{"n_layer": 9, "d_model": 192, "n_head": 4, "n_kv_head": 4, "head_dim": 32, "d_mlp": 768, "vocab_size": 2048, "activation": "relu", "norm": "layernorm", "norm_place": "pre", "norm_eps": 1e-06, "positions": "learned", "qk_norm": false, "attn_scale": 0.177, "bias": "all", "tie_embeddings": true, "parallel_block": false, "init": "normal", "init_std_qkv": 0.0361, "init_std_o": 0.00847, "init_std_up": 0.0361, "init_std_down": 0.00847, "optimizer": "adamw", "lr": 0.00134, "beta1": 0.95, "beta2": 0.99, "weight_decay": 0.089, "lr_head": 0.00519, "warmup_steps": 312, "schedule": "wsd", "decay_fraction": 0.614, "decay_shape": "linear", "final_lr_fraction": 0.0, "batch_tokens": [8192, 16384, 32768], "seq_len": 256, "doc_mask": false, "train_tokens": 123100000, "steps": 7665, "dataset": "wikipedia_en"}
Each number is 500 + 40 x the weight over its row's rms, rounded and kept within 0 to 999. Layers, rows and columns count from 0. Numbers have three digits each. The size before them is the row's rms in percent of the matrix's.

# v: layer 5 attention value, 128x192, rms 0.0876, rows 123-127, columns 0-191
# o: layer 5 attention output (transposed), 128x192, rms 0.0874, rows 123-127, columns 0-191
# up: layer 5 MLP up, 768x192, rms 0.106, rows 0-30, columns 0-191
# down: layer 5 MLP down (transposed), 768x192, rms 0.1, rows 0-30, columns 0-191
v123 146:498508496465560500488471502479562515554533418492482499541515510509517484472499591472517549471478568477506511486525555511436547536566536597474505466434522423448565587445466454574482499559445609475512486502461558478429504484480488517503557497483467484536474506519538473539502478559473513404548546507484479526463540435496432496510486517498506492530490513488482443516556502471420527574469498481507487403463481603492482502532519529507535512499482495528452492506511523465544452471470515480562435546511511461455588542489547491518470488469441554550463464508498475475437510445441450594
o123 147:446447495467595521534455553460599482483525489514490530540550507548481486472516454454548442491508514492504535477457433447451457460467509483455509551480535521499465511552533562535478526502487479520505446483488509458517448467532525505392455501529484574532519473596490438507480467459573488524409505561437474475527517486521498489558489522519427516559482461474553487445572441532466458480521436502579522503546483502533483490524458497499429446464488548497521577487468443571497499612458493604539515450494494501551463534503459524514521502432569466496488540509521476544514528505460562539
v124 150:541558538448523525448508483499503453527494506458491491489529442447496377474458516495515568574436434519453500486488482528527499510559491485488530504521439515469519599465512521588476501491468503504500465541504509471512537471485524507446440451450480560471419471537481553550577444522508503483511516498454509447504506508510429516531498505466502614533501568522523510504494576473556487455470549452541589516480541503508499473556459510508552448461411500444496565437509417529485468475504582519456561533509454531543489450495403502554446510502508557537532508460524498496529466459568520442
o124 147:510413507526428546455553512494520459421457575516511469517477445502552574505485512474515582472554498499511512455462508441375543477545446536489462569444519454439534427451467477464512491474435486513513478508552523447456471542508432487532530478511556505497498497534501449509458513537509543533496490505510544529512410486555521578442531535528487456445521489491455527517575461499474534529570496499548433483523498492502541491565432498508472448511480516553477536572521509474517539487496493497503574438542508585502475501494537480410492553508524519389498569461468540481489571496526450493
v125 138:460520495530475511556398487526523538461526501551517446421549505509499517480590570521508575520566556459506489544455496508526520475526526413485448501518509502438422449466467541566521469481500557458480503481496461545586458508504508502488516498531533523491528480521463566580510504528468551539500457503481491460528514518393503487504494438525470433467485504492406512440499452500461528452497491492481503574445541484457469475460522471433426547409462479399544503463546466493483529478492532578548463488503433512525499453580465471495498526572443512519492449478539519432506516543479557530
o125 144:518459497411485475478502467550449413486458538525508482572495548534592553582505496475466524505518513513564398464584508526508506487499547576505522518549476547481467478474476548514503471473504487476445517426465499561511568514447521513408528559520450570485518483350548515531479484505473495452558515436461534543443436491582455524528495510500580494517484540442518543482504533547487404555467496485519559453501462487507546468495464520530507517507518453498523443536475447499485510502441517509507509531481510509516435513469516567499467509500471544471526428497442427512486529553500453519
v126 149:501519483493560462496474481413557509466533490463518571510501514511528511501496475447500503476597510532500432482466511529498491491481443525434460519492442519476533535481535440527477517445504512539469521506489515529481461460558513483540548489501426522478547450513478416433541491522496490542509515500521509465574460589518477517564522392499492463512476520510464495465485483540459504500479536546497469487514529511536457507430490553548570441489465487490475419657500568520501461509550427499518426524567522507508387477473515445487447509539509514555530603521494429557447545563505465461
o126 159:495487438518475464475551524506457503521531460516546521493540474464472530518451482552488450544462448466509565484534496452573441528518560499518498457528473455495458537523480477531493447521497462555523515484465486552531499616501414433526527484501497532509447500529431570477566431512502484532462506444511541534555500495520512375493516477559473528507508407438421466492540529546536548468480400576515505549460537441475562449547500473466514466440500478476468559537525500533519518549500488549582465488540481497560562456580506540498493549476532550501537434493479471490495415496447480518
v127 137:533503532478504466542496520455478471501449466455486529581522456457490508494477563501520547514485514475500434552430536456499596470465571485508568569480486512542492475476456465521445534573464514544541491507498498468498528517451473509517514518502559455537422518514469447478534505451479540489531441506494485533533540483529579521498480531495489547518536449514513543467560535503504470462440466533597464477547468431542497493489460517543412374522506448447539509549527474460436514611522422380553575537478468507473500457524482495458521505505489508476449459468483445458480487591471496468
o127 145:535541502504552568482605530497549479544547529524500525480429450546529452435521577512464488540511484504446602495543455488418509522533518527457474497489509509500486550521487489520588516453486467477489490469497470450448501476494465502494458557436533402451511502556509489487432513422461467517575511468489529460432512535485444468512521518487570448521501494518572460490451547506517493499568467481497466590440465553511525492512570545564499569466473500550554501478508549479492460547446498529543472389494513489539456456537442536456556511462489511567527450524540462444530512491442459473
up0 109:502425563492579431477538513510419411501461501525509531503473474455504492444460514469538444558487400488523510490478550475540438502494477425545574460457519423513535522471482432502499509474532558525490459468439483543531475498525522507475485584483539491474519465431550504515539494484478506526461495527448432536494472474428509487434516508490499554507520584513530563438558469526515581556491526483468447543524606430520486545516465536550461580505500502506563460452445485465569503506547415501494466493491460469489468571442461515448526537521508508541566468497535515533542514501536505453
down0 112:576529480515591527454507537564499410527501480493449535552537521502449549578465494484493549526397484487461533441452507576507424401474478486444534476529427570473543533515537554498570510550438445507485554508526518554582513529545540520510431536516500532510501550497493494563496496485483530545533522513483468483521472496433477459481443445442440527504523543524456488521464537473480493447505504415495556529508499506502512508494445442481530459522476465499510454474504423508508560468488478446472508512490498561450495551480493403507406517462547554511518514552467548521582520507531549466
up1 105:459534588544520479550491559510505475517472542512461469482445520517479514484452492546427485518493499525405487482482495483512537538518487470513538487468516517483439532422509491429468477430504584502430520444461540490547489509507412517522523457439457474462505445470487465440586493505502526498518465542536564469400489379416534463449496484481495551548507562525524519543574467555501498520514462562507496516537495459469446470569448497495484499557484532570537489580538477479504465455474511454463527491507432494513582468468451499540534516443444517541497521440581540501543450498446535523
down1 110:605581495514520509463479504483521543594497574527545486474456427494496530465533456485465466575444564463464514517475458521590482508516505536480474581574517489467515504442498551510516468446477486476534417482543481585551509504506525549508525497501502415443453515469443527564499485476461504531511564533469543476474472528490562543503520480445414435447474487513514438517466549499504534459478494577476490505511473506476468502584512515479459514557482488477473540567480385486503477482433504477517512436452475542566525470517495452449498455525511488439466506472596507547541457494539558473
up2 098:505426512509422446497479497488442534496473575576483477506498501523447514529445465457566492511521513488481523461471549503559489562474515492516501473454515543544474549518483463536488525443538486492515473499474489557485454453534486526476442481511532498419464503481561466455492507519468524379540445533433484460452447524501516490537536582438475558517409493529538453563603431539533532561517454447465530478429590549458521539474524479540497561459473549533467479498518494549479482430614504507452514508488516529583555487473445503475498539516534474512519444506548493497485454523432484549
down2 092:472548464593543494514497490496469543513517587407461586479487460501540537410447482506507497567522522549508427531454508522532508499574489440495548469553535486492535474492522496521478483562485416602534480510478554448454540472450515499455449453512547542460567573478517412576487444555525477507494507417446466547502535424503500480440530486522454546533582450483544533472499532504546526501467479437486509501481509449501476551527546519510474496596547430526540522438457496522542467440480495519508536454524559545451492467482472506533476454493453496480532459472482523528462494450477484519
up3 118:554534379452533466492460472445419464475475511527496471525454504515484567492507450502535479501452510502457552555552510526471521519506386475464521484489514543522516485490451477496492572503524479484469510432413486423484512492501471483576490501537440486551547482477531519510453518501519527472525504522485508577542507480475483402468474576439523417581516477461454487522495453481422444508452545470523489557546524513478513446512486504528530554569575549461508513524502587514522524486532473460464471540470577405505530509480512527530529569520529478490486516488491480404530511454414432554
down3 113:551465572453509513538528459532510485470517494462584529455492586502481489554495534501533521517459528445468531434567497563473494407493458489507551511483493493557493509519494494485456440502490482526408443435479453514496470588484573508523467549537517508430485505539508515472528512485511522530506545445492443406550559530438513473401432462484486561509484485576482466575465491450506558510496506455488445552488484419558536585562472447477430469586545424476506532488447482539494478472575540514489507521503540453532505517500530469502456494485464538541498568535513497451544504523507478554
up4 131:610447455540523492497502484478423490479485442498443434487470509468496499472488471528451499515490451534457525571520501502473595518448462524491500480550508554479449558503470521497542486486500570476452470455476477433542464514487462484515535473490471478428419452427475537479521443477500515490418477530518536512494535430546501532572531526410462513626515528467424455505564467503498537522448421519474530559507512519509459505512548539522491450570466524526487535483510565603493573466484495494449584553528477449468542495497528454499546503531519500582499461467542455487536490466488473560
down4 127:509425534523529486490534529544530436533557466509476483457495587523525524469486525486506474508457497537518371470543510461508478458447477523447550505475455493454419488455506531544495481533488448478496465499513484461562512508553541483585534607464519528453522525581545530526530548496497481497425519434510452454476557466512439487451460436540463535523491492489525438510565483513502513477529467562457505621443460571447519578521505476432458501554494530500430496516547523470470441508555539451473575487482517506553513509519511458493560473486511502550455442491513462516577462500446441524
up5 033:530418451550503521554545546480476405469437550595458434498505526532448511424485427533422540537530506478498517512497540523485464530508453440502510458479510517517562572400472457484517488479539509501429520488536440481431475462471471476484491550543529475472507459485476546474520462475464530476428468622477468480510499531559489445488524503469525448558459491491526532509505459578564503513414475507443420510501571558505479550464516519536533482497492560539493513491387506558489491579478469503486444481509527443469551501455494533494516556492476475567537486489554538488532512457492486510
down5 020:499530573489418479447464523468536513534503480530514503448459529454498481537610509527521516488466497481519509459564502468493477513531541567508554559500464507460487431507545482426505523565511544460530475451484506425464527616503508473498498539484519480501537583489465576540498483469499524573508508532489494519494522471523565452470481472455507497484498452528447572492526536460425502499501443547453564472507463448565455485531447449499505508424558506526577537520497517501486471485492555476433589507439522512455471496467613512510455537484502532477452508513375421516542466539507479572
up6 115:464494533574568469523502496406461469516501480467459455490517571554496506496494432478499532530501484472473526508534515503501424510490501531490487426461513504515537558472524551424524489481527589495515489513444467457487507504448462479446549488459430488409468426527502545442563478561490495448532520528510576551517538480550514450462456466524470490535516579470519461496531509489457528485438489449498418475563572621465457422520613465539540514491504512555489444486501471523534525448447525436438564490447519517542534460508523456501515533447504459501505512483541552430545525458500462494
down6 109:601427552539499529491519507519559473476514449499471580523509593566432475620448483487472502524495483464533467459483561517450511524529464503526497508476549493438537529471501491526535497432545487495467557473513444473467540494479505546484544506448499568531482380432514611437530459477480536503402480458525493537545548506522499506460552504522460488520493549551441562492509485503493456566521539506486497521446452456540534393498571427512483451529476524475493550516515439477470465496501488514488506490505519477497515486536461501523464466483555471503570546499532473494535557487547400465
up7 106:491480446594494545563501441560518475481390467574434433524472480488491498536458472518476475573475582471467468537455459501519491466481478502521406508518486504526455481430491484500467431467525563463497554451486512493429462504496400444561478494454491557449457483514523471537506521493570537590447524544485506559467498463505518468458511522491453461496499492461556460472471446504581505469546438552531539482531538456514476486486466534554515505564465525429492491517501484492514485525510499458415559458520455441444556493554537498518556536523507458525490504581508579480480482518495488586
down7 110:529502504477545497483512483485480449518515514575514541533468478516499447502502491467571596512493425431476475482458465500493533444478404559518545538475481454588485475480563499524515482488448505559545515466524536456484568518533514402413534519544512516526458495434511520460439542498549464461562419483498458492460550555531510587528437437481475492591518549479546488515505509494523508452464510447489562494566534487550419493554489510529435490475456507475452543542508457525472495497460460508504448520528484519455524560553431492518548573472515502485467525547545458557473439494560552430
up8 099:509488517487529481423488539474460561414498498496541443497464499407422535468525500512444563540475480454423544557581530496497494512466480456408485470517534584534416531491452551426515495499527531547461500486464478447529498483402488552497460538514492518507543479494505496518470472548529510510462568541518541548512531491531527434467512448479487436516507499543480540517456504513483498504435466473526388539583501557507519463546527534541456542434501467560585498441476555514435475460492505504507528550488515436483572516492506489568511546516458430478478558459479486515520496415481482563
down8 101:550419569440545497538498495429487523504452475509541507467584470523428493528508567473493545500488550495605559488433449497488521488467524536443434524450478525497518491520442509529421521530416507462622483490528550500434484512482531485478475470482493497491483500452500481558549451521506478515489472509489496547524411493515463551530409506472526499528487475469484527497551492480528516454522546476482569571505516497504434508498506484512546479514529552435494541473506502518551493539568528561509565496459501405515528522512497495461539464407524472472619495545389493421473510526457471507
up9 100:510505588451554441512515528402487502508431490551505486520553502428485501466501465528475509548524527516426511538484504475534481467462466537461535544480525524535518545394483479469523441396456612516467518477486506510523517481512471510421535542477564405414532479522496546509556502601506462520536499522433502570556479459500511474449487546543458530506472476502597506466456535577515435537456509499522469508520453540555514528497494486453401589476453518486478462529520532569496503479481489524491558469441478503510533494546517461461548505524491512521525512454539525521488558498438472557
down9 091:396605465516526457509533536518553446571510499470469505474500612397534511445424530536494478467492494517515544476473466439499493468538515569455577456549435503491498458544468532454474464475479488563465484483459548470498495492585459487442508438505566492468521530496551523484500553497485528491559464438446483511561528478544505515460503455484510475536480463475494483500389487508480490506486451494504552485565530497480468608499537494469505467527487472581542530506533580472493514452492517462493488563498564512493520493441492420507540426455502525495476476604511540561499497509521568495
up10 032:532464491558574464489474516369472465458472519512486507513546523505518467440537534578444473547540493465515516550484542523564561548440472484511443468528555540500466547378502435537555508468462531493492495460443510494508489497488521403503494538493503499495444473539532500446468486550476473495466510579485488471499504444465519438472510581444445483465471510457469454520454450495489477548412487485509438604518482521510497514451535495461462456486463540489482402481476511494449539490504502493404566530467521465511519544479469509519498571412505465507594521528531473504494484423464520473
down10 021:555541536495453499469450534527473505495482527450574575534486410541457496502525463418399504476463476456461453507560552481456602430473389520423485482557533476569476508518460390500592510555495534583547502463496500409513504468514505501446525487454493455553550453484509495463498446543508489495503472501450487566512514483487473508553529592533519450533517484470527531515591506590531532561551473502522536443421535500529528474483475510507519512489481506536487499512532574506535519528489497477477428512551535492493490498450511549448471464510483513514543525498485521492495518493420476522
up11 104:553533457483568540473551437507408399507452477493487515505434504491507467460581425560465579491483442509532469508459496529487459520537495481496468539505461530534507527464537458471512490473460532487510457484497459458445492508501505474437470596536575508383483449540517462477472493532550493547517513525420524476548563462508548492531488468491432449452485472424505558510472528483513522530439476527521501476568526528460468506479485465491502489538548496514535471476492552482463572539384471453560543557538530507547549484517532494566470550533447409523567500578527516463488492487458484518
down11 100:557481459535470521496500452500551492517498478517510446579514414479515470543448504535511528521526432514472484520543480465521502510460508445429484456560489442502511438529431498436429485493458515599537541466570525534474544506482538485572498518465502480527498535531492463441538505443512473537502447438528550557501459431580444496479472544557524448540530540444517484576520469477485498481478473567504441488599501541522527452498499511519495497491550491530591518504491498598466455548506493530499488420471495521531487459528505393537523556449545558480457531467509448455435457538426556497
up12 110:511481514466524463499542448465407438495526513468477442509519578465521548425517440467511511498456514455510500529407522517521543550445513441548462553454530518498459536476392461509430482503512559490464523483429460462473545535467524524517576602497484522473483504533518502472482513450535495550481458521526510617503494500449503422414465544459503454570509474495536485503462504471532551487424471502507415456523559569489474498499503461559480490505457497541534469526483546471542531565487494475501507529475502525561476528537504573535511504497456460479537516461561506417504623472473456513
down12 112:540528577539533492516553498469478479562493545529566530442483564576489396523485491458551505465500517531502517547546491511561468539427481512518492431523484499538461542552538507545487499491565476489436547510526493517426594513540539474468498461507463441520497499507475522421485509486478485542572448444514545510529471467497477498534452440431490508481469558474479515473462488517532531450494574471569431543482484532515429525488436489389501543462482521486502532503462519486530453432503483499440448484473466513590484576500474414496499523512574520561554481442564461493436487471461558542
up13 099:542496508583457488490558458547520469421437571463478472486467417445471529498518490489523528558442434483476461496523491523584522541434490471474531519495500512555473581361434572490489535426511534509472536469404444539516458501529520467460474532465536427510503500476504595507481487497507495432542461529444484490556426493499496496555501508493508539497520508542532493531516444496568521483522486510516512453457499464469486472538496569614525444483416494497510560505474507474531480463494489446518577536516480506460559526449539572454451503505542498510423472498514452489503520439464499481
down13 097:466473489475516543386516525474536469497477451445530528492533544534532514554510479495484474471478486495408553455504493556488536510559495534523483509486447581520494511557502476505486512478469414425500497499509524456453497539519512547550499556543475541525410442528555504519545420486487452570445421477502494554499574555594401448539481501431460501539528512477510495498537530485519475516483500489530545491475488577550531513487511413558502493452430577491456590455533510523472454546508519535560490483486516475542467515521538511518476514504512476423567536499521475460475537492394422466
up14 038:509475492434552522441537419505433538443463501473515518549526498477492515490437413505442578507491411525511505504467483507470524479481494486482546462479482503496460500452528507532536521516512504536541480498479451566577517546448464483469545457535502512513429472480477432550504488485499478441450470620491502466564487437516469442503497470431468491531509495437504538452486433489501429427479461470474458512579452546444417431555451569568507525437496485532561472494470504523476514496570531501454499557514424447517497493446487502512555485474465502510453540520514488480497626432487521461
down14 038:480478525525471480484551453519503540488525462485488498466525509543490462488498614461530528528533622506463464512508487518548434517484495499506556521516449482422505555510509512491474487493523535474551517542573515464497485534532493471533487503531495483545511488529485483497525478494536486534471430527499557451464530506413543430530507528558536537521513460576429437428454532503499454569509396524513521464457465539508490490515579433562540542422527515475518469481514470587404507470501479420474464490455458543472513436513472501553503388460499474521497488421444539488564488562426533552
up15 096:511495520410525522439515508496476532482525522510482456462500531461451462467505468500491522475520448514516505495606484546458524451508474490501500486478497507457520529473516469534508490436439577450456479473469491530511479456515446485477527479502544562501491484498458529444573378562418518457521572523485434495470533462417585512504484482425549543498415544491557531604518488582548508568515439485528503447509528437443488549459545487469528440473443502484517464482473501474435471514454516504473524599571460499571521560481445566460488513568468520513461490557546512491506525498550483510
down15 087:564490434511563437466505490513564554546521517524466457488506469519502393495551494463519478520552459507488490550470491437513536435489539559528504469584473485512482481475504490470498500497507542495501551525522469464440491590519489504470549535507564460501519483493537531452498493516583468530447464291506460537468463529541441470473528518523551491505572521540490501523517512447481474526500545501537424534530449500476497626525561516476485504541484470505509478473484491528577526414448565479551480504475456464558516516467452564520483442485524498508488557440499507440503523502522505454
up16 103:487424517566514511522517480501479488449512436459440455511487598472511521452452473515475519495561511558553490547484506524530473581551500498447553527531542411452560570491459529502485495512443473483407544457491510482520460403478493482524588544465495435463565485520526479444465463547523513438514551526485495512464551505487496502528498527499521469554500441508521509486507536575535519564527511541442544524480521554538508535484538471562480412431508534452427540509498526497541526411408508486416467496499537452502480467513481449456566494537525502502453455402486547495505525467542443506
down16 096:539485455469474535450543516453482476547531479512516497546508496537463445436498469489479541480507451370479537453519525477504435503409518514480482497498502522521496502486505488500521528493492575493553543541512541562487517513463529460505530582436455560505419555489544594585513502502491512557427466396419559525569471530502428520517505506432492464561508489557469467549460573455473524485478494443453571504527554529517471535511452523509503493515507510509461559473461466468420512521559548531489494529536443478462559462532436503405493457507452484552484483516535496489515499487573557447
up17 114:511517488514470469530503491447550434528466512516477443506475480525468475448540428507516516580534421568450463514564537585598488533465501533438512519427447486518392521486492537503433528489445506486447475449424537505478484515473486506478501498473462492525500457507431501454459441571469514480506483526554510505503453479511540505511591507462499459519524556516476436408551494553520576449480525525470496549500530522537490502399604579453493541446481478460503485447490559501502493432536441552535485563430520474524520483461479565560480525463493495482551509544504447496506491540471455489
down17 113:475487465387541504536528475448548485512441490515445539536526503541562535563539522516437475467537506501477536508502485529548580470515468519503552507504487562509446500523513433483485542529542469474494507573510477453444469470499493456486440537537502492555416455574441486503503508474536453523420457442529553511495474484438509424543541507495513500446477512444478608432469485504485538498529551614514523507519537444477513501423466435514470467501513474452489505523460576504496529486598446593508502514553504507466467537446572474451437465438537485508493550521518539523573556497516498497
up18 098:482528431494433501470449416550509488442507482458519489472488542487455495460525508567499503545540560507531536494584478478500439540395451554562459445478542522488471553482474527487533552440505513479511510474474492413538454498466531526504533528483505533545445499460508503515471480559501515487460502530421476480495503488505483510550467483472459465485509485448439523517497441448503455564468481510440508425570491461497455459572518458479469423508529496513533520524413514470540524509474544513592452556521511490580557458490579626534546580476437480580523488537540455452502539485518504522
down18 100:545508556494533490551499522473497553547450433506521525500552492537480500538470454438469445529477416545499517493554489553481499477514512480565561542528506457501469531534457520511505489465519482570502446459484472495516572553538414448525438490541506428509468468509478479488537503538499511464528489598482532496510507469517567463431563408469491529539531511525542449478502482568500570523413533505490477533442524527475578610524500421516470525468470482523444515428553461479500487513519466575496496517485497547523446516516456522514396462489457487395553547450483547583503478461468454490
up19 117:530510498452480489448469524509480389506442466552462491533495453488507490513522505497476511477475468533447458464520521494503499558432512505556512457529586522523481517473499510520491509482564572486476446488458531528520472471472445368429486608431434513520485547454493493478446489431468508521391512533506517534471537482516475403440567536512488450525482476529501524491534541473521583536488412490505484454545547501505455477514458561553577485522529551503516543541514500557502562554484456385499543571510509448493494470527468507537485511535476409530456511528534487480452492493446488462
down19 120:448518489470547471479550562459470480411514546567476535534565501509520516510512493479462454520553502523502566461549516556433571449507461523512420471493521514493462495447519538534525522471511545530487489524443522463400442490513495455600523477519522464482514506558448527541453490469518512511491549533501456557473489484462521538492608472449517576530525456537519497484522566490544535446540528437570470531493456469543453456510412467507534514531464471469457434474490535447469493470558426510437473496572503471524542544470419557549518515480442514497470438513516457568528439526558497562
up20 102:535492484465493463468482507470509515378525534566531441495472490472535462522455501487481502588508396542500476541554537454577503500515488474459465434353577491583467551492404526596480572497501568503465501484416475460528474490512459500523456499514471456534471525485497458492538476554539508529487515517537440534461515493483474469479497519459470492470518521484499443520519428481529459565532454450532523495534550490458516491518474464490519531533412550486523514462518560507527491462526445522553554535485487465474512584446473576569526527444473472519494505532535446466480566498448519499
down20 092:534505556490526510433484526495543451561496486450515515481476531478519474502513459495538507436494555570483493490472524503535454513515555565439466594555471478495500511517492526564448528411482467574505474535457495469437481503577445507454551563502479484493474508509517546494465566496437488493548451332480488489507488499461484471485528474490550450483501508504561509472496490526502474494478551538577565451491504544432469491552447525437487552492538552462514472559479554518532468499485384525476540454432609453504527478408506505530469452508555493520454536545488531515514537501486507572
up21 091:475465483585489517576411435533534473513515595460510513553533473443500531468476478542531511552500552441448562548536511486487513524512507504474520442563504520468513534450487469527528497521493480441502568461473502530526446419486557502433479551533495488473479522480444527454527433509494542454470566525536475559513406470382490440488584503524471563462508462515530487564525525467574484509473479475497476511514454471489503461522456531530426518473514474440557511470534481537563494535473513490506480507520472439487499510592527501482603506526564506583482456420571536479496522433490493469
down21 101:487480470508560536510529501532540598538478430512513559518446451541505458540572497472448527407510472509491519508491544485496528480481508451465471479493520514553437510513463479452541538490509522436465567570616555491475515478451470572522484455506584479442539502519503525517524450446554482492429545478619471521402485583560522479484493478475513455462516443498480438410550504496509525524471481525537470522485465523510498503534585402501576454513428521536510499523536504538467505517489425569476497444532436449557510537493486507557488484492489487524493553474517462461487487460465492522
up22 103:504449506559552477597479461501532445541508454513525507477498477591520510457437469449498481509557463502449455563532531540546508459508420449532504494478501456538441502491506492603448514432509530519540493477475502521533522477446457479520530443482473573459460436497504486431473523542574482525487473525455478534485495460529576441430556455508504523496492586455479484519593504549516485508490498518470517515498445481438476465506508622462427587488531500483483470521506549464528613475517436530446511495469470509580506532526495459454584520517469432564509486474477490519550501485475488483
down22 098:465517534493457479477516517477510531479547515525549488452470508565374474479452529502548575467522444460484428505474556535539465552509509529507442546510500429506525558568491497509546554430523452521525489489485492438572489576471429541576501458512518498421438536509468600507533509532449505491487494592479481472468461513506554567546464461541496441508509433533531485578528503536458503457511508497449488485503487481492457518536480528468470551479530469440471524492563496475448498501385447507543486428548582481485489491495493491538512555534425470531467489463512462528530560576548502459
up23 108:554461490484464466492511522569449512447441521511523536480559536454436471480482471475493511483488559503522512500477530484503501539507460485447509519570508516471523487440437519488484494431434509537477530445489459497512420534488515506431467530410486466434523447496478501427422460544419508539494525524436465503530492482468458499540518548486455474501474519495559593528493405539557479452476460519430534497574605493478507518473532501549532404459526499523505414488463490595450515500525502559500512462442508440521554494402560498527578494507523488546573457477546550535489490492542531500
down23 112:498512542494492458548382460546485524519580592524531437440532475496527487399450545529526530572501515558523451528466479532541503471478535428515512553547471536478466467478507491412442497501501428511447461512466490484471525543516524499465511508513537459559451533443566515504494570385479519520531494455528513526565474484512577526506543469480552519495466480529513530496469471527483516522510479534501431414481511550461485485519483447485478495435500455523469500436457527478623516476449496577515489496529511440481502466484505498535481488435551487514511593544464530590478587505480520486
up24 104:502495474492527485492548498513526432430499488528502503575486528508553530487503508560492505525460521494550505544475455524587495523490513493474518535507491475529433496424391453484518513515529533495490479466464435494531490498421434490533513541473559421455458432532525521569490494544512439521456541529451486521511530431516561486442474479460528511465545542437544465483430432504478495488422448490535408565602477576504436512465463475474530505495478480575539514526399469514540459523541487462511512553553407490472496503470514466523476572516457516442509560482480436472526450504527423463
down24 107:521511523482490635553433526456454518522579590499480544504504574489539495468483562552553478485557511550508576432446492532501449501496485495484514489505517517471485457459498546516493457550562553525450461523440522470505543469522542505463526480517543518497479437478524451489492525514461444535532500477565489405511452503474477461486490492562539441510432511444460435527413547518475438464468522442520435490428550556526478511525493476489571560482517510514566525510500571459468467485548542533606469470511496465508503492497489495458513557480492432553477550466473549498498508393532469463
up25 094:552465479494541459555490486533389488465454434563481540538508563509543496455540525521504501504567470479522519503445505509522594513422457448493532500502554561437502528475483441558429478486530465516458460489474440557446465477502513449529513543493568545543444418496517562510467473514379557526541531523427512478449444450435529522426530534524520564520532394474549456569527520476525488539525476458469489490556440527506499481448512467530500445534472591448460523539483478446515536507514483532490468433491491502527577515542457461503478496511492505472525470545515514521527493505492452542
down25 086:515489509459477524433583510508564545532460493568503458552490499448509512573553530489489559461478464527451506511565488494538531460575505454403552506477472515551535477535464511540487521496435493513507529536545418490506517542514479513467545498514489521488529535513421507536475493505523515535480463322457505532587541506438488451552480477472454472481469568452535440480569465502505496514462497533535507557502495499479493532545464508498504481462486468477467508433515499433491441539511496446502499600485491534440548565481452526594458386484444530525565530511505550501505441502491504499
up26 113:443514513455467495506522574527550484428500494632419497537512457519500488515520449571519488451542491516446530523488550503512477538541567497570436518435509479511531455404433533477420522476492533481446442473488543485429486480496436418466491512449480480449479474541473540497571489472481486567468537531420529522521528522542499476485475506457495501445510435509493459502505414537501533552497537509478554475535520491522488511480536528443572501482437496463447466462527405536488485426547494504396418515493551517518533475433543555447495544489468496446506519532548526519547512469521496510
down26 115:479509516507470570506529556578526529517560560521562433507499444532549492510548486606528495377542575542483460437514542492525508533473499487522493458533542427528492478468523508464522375511560501545477465563542483411504518493494467468451496500522521479522510500590530485509453524528449539519524546452474498484440474490524490500518469475514482495495456427474474474560451494520513474503494467513517469616566491533504490519511459471524503462491492612533506461399495510529492454557512509496459458486437503458477477476473545507470519452543498581506484423447483541524511533529447408499
up27 106:484474518514451497523435497493478458452519411515456437487503518524523454553504487535507507558545514498451455454524500507546566510528490475505524507495494466531504566465503460497432547496468541439470491406425418454518477513501462486534519482528450524474402458448482449438507509443476551442540531542515488548529479463533514522520486517464552504539542528462517513541421391534457541444532517488482470509573567502418387460473452516493454534542497539541549458545416555496438540484418456523454475525547502437490507557455520529464471507557497440476470531553499472541518527501483548484
down27 109:461452526535541570561456448553478520517591523471455505468443471516611485533533580538513501529578593508529539422483512520441518527533512512553488528536448525473462476555454509511504486412453432495473447461505514560497569516491422442533573443498490457557492592484566499515512515515469452515521481497516472570500565522485445493473497505527485500505514511451543503512450497470492529497514472493507462547484458523475478508467516538366474491436537505482549410508508517478452530505464523536401581465496530528449525496417534517519473430462517510504474477477484511519472486486500514554
up28 096:516502465510542483491521473439454435525519517599499547493455546510526455447504458545522435439477518540475558546479529486472515548444489491509541501503460539547430586508475516505475554530447559425525538441422510425503466513489514483531501485478497510554440520532548525488467523532533535487535458528520455541570437404492537501498491511510563533531537530507555487512506495506401440502426505484465508597504509512505483398494510522505473451487506540486471530481424518462473540403447509456489499553529537537532513466515508503458487530373531495527480596512506429545504464469481451550
down28 100:551462426440584510550520487505520533536483530465559519493514460458503442611479553495517534490459528490560477465436447493517417492523474459503486449595470550496463471504468470523489528541598492446581536485479486520476441454501539504486563573509474539511513539563424524479516460551486467530471469422478477495455519457435457530474528537502549452543552485445484552481507501489494457518521560487397506440563501508510443456517570519518542483419490509536547509459491420521524458514533517487559441513507500514495571509513512478425559531518462566460529469541460452506541508542526513499
up29 037:543398419468490465533548441467415469520356462533424523548513481458423509533460485534495483482486438522499491534478486589492565507493467495505501481473521486510484536429537508492521486422485539457464503409454470462495506464504500446471513529480487525493451464518471520532550458534489412479451514583499508426486391444497466426458565481477521493505500472498447470512501505593551540502473414509468503525543513521523459477473549511504523463425476517522474448404468502479454551454453465439450505495511482515479541494488527515481458553520533470536519480505553448486550521522507530505
down29 029:491493522546489539507435464499440492508514525505525515417462509520499481462604546517531514437516538618552583486544486527481484516521486504479498468507491469560493509496526544467455501470493430496488506571487488473463528483451468491523519506482507454563495520450546455455454497467493528567519526381527503499572555452632547576511496467541480485483509533551514572523524529500545514479526531522462500453503529517499485504422461560556536507514503480428543469513501535450440538500458517516531479478503559460379479484428538507431512540441446543519476515515510536453486398554500489445
up30 038:543443524521508503478526459419510452439394524488446499528526539463455568501416493545424484496569475502508529574467522515526484503493452521508518473413523526497515500413509475517511526440518453412489462461446466500513488468468427448430535528459506491496506483480514531447535451491481502464448478564448518510480425437459527419473546538438456450531585453474526530483563496502560469479500455491515445546524531488507494512485506564511509565530448521528572472531477497529498562514472412496461487501500545514515515557480587485590555570508522493533515490455511457475574542488490438510
down30 028:452507486540530421536450452540542579455468569458482498488507516522496539512542519556432530517519434479463464549467517516549490433518486554546424514503554501501528505521459536505499563586475469472525474458465471528576482603535460518495496506550472550486485536450405597431521485553490523497475501461575475460487525558454430459449520504543417489515487472503529514503534497508595549511504497539508434574501466530489488503512506538440491561425540495421452477516434552507471458506455452484478511545499461524466543499481521510562464523556485581517528505460523467481463477540452527442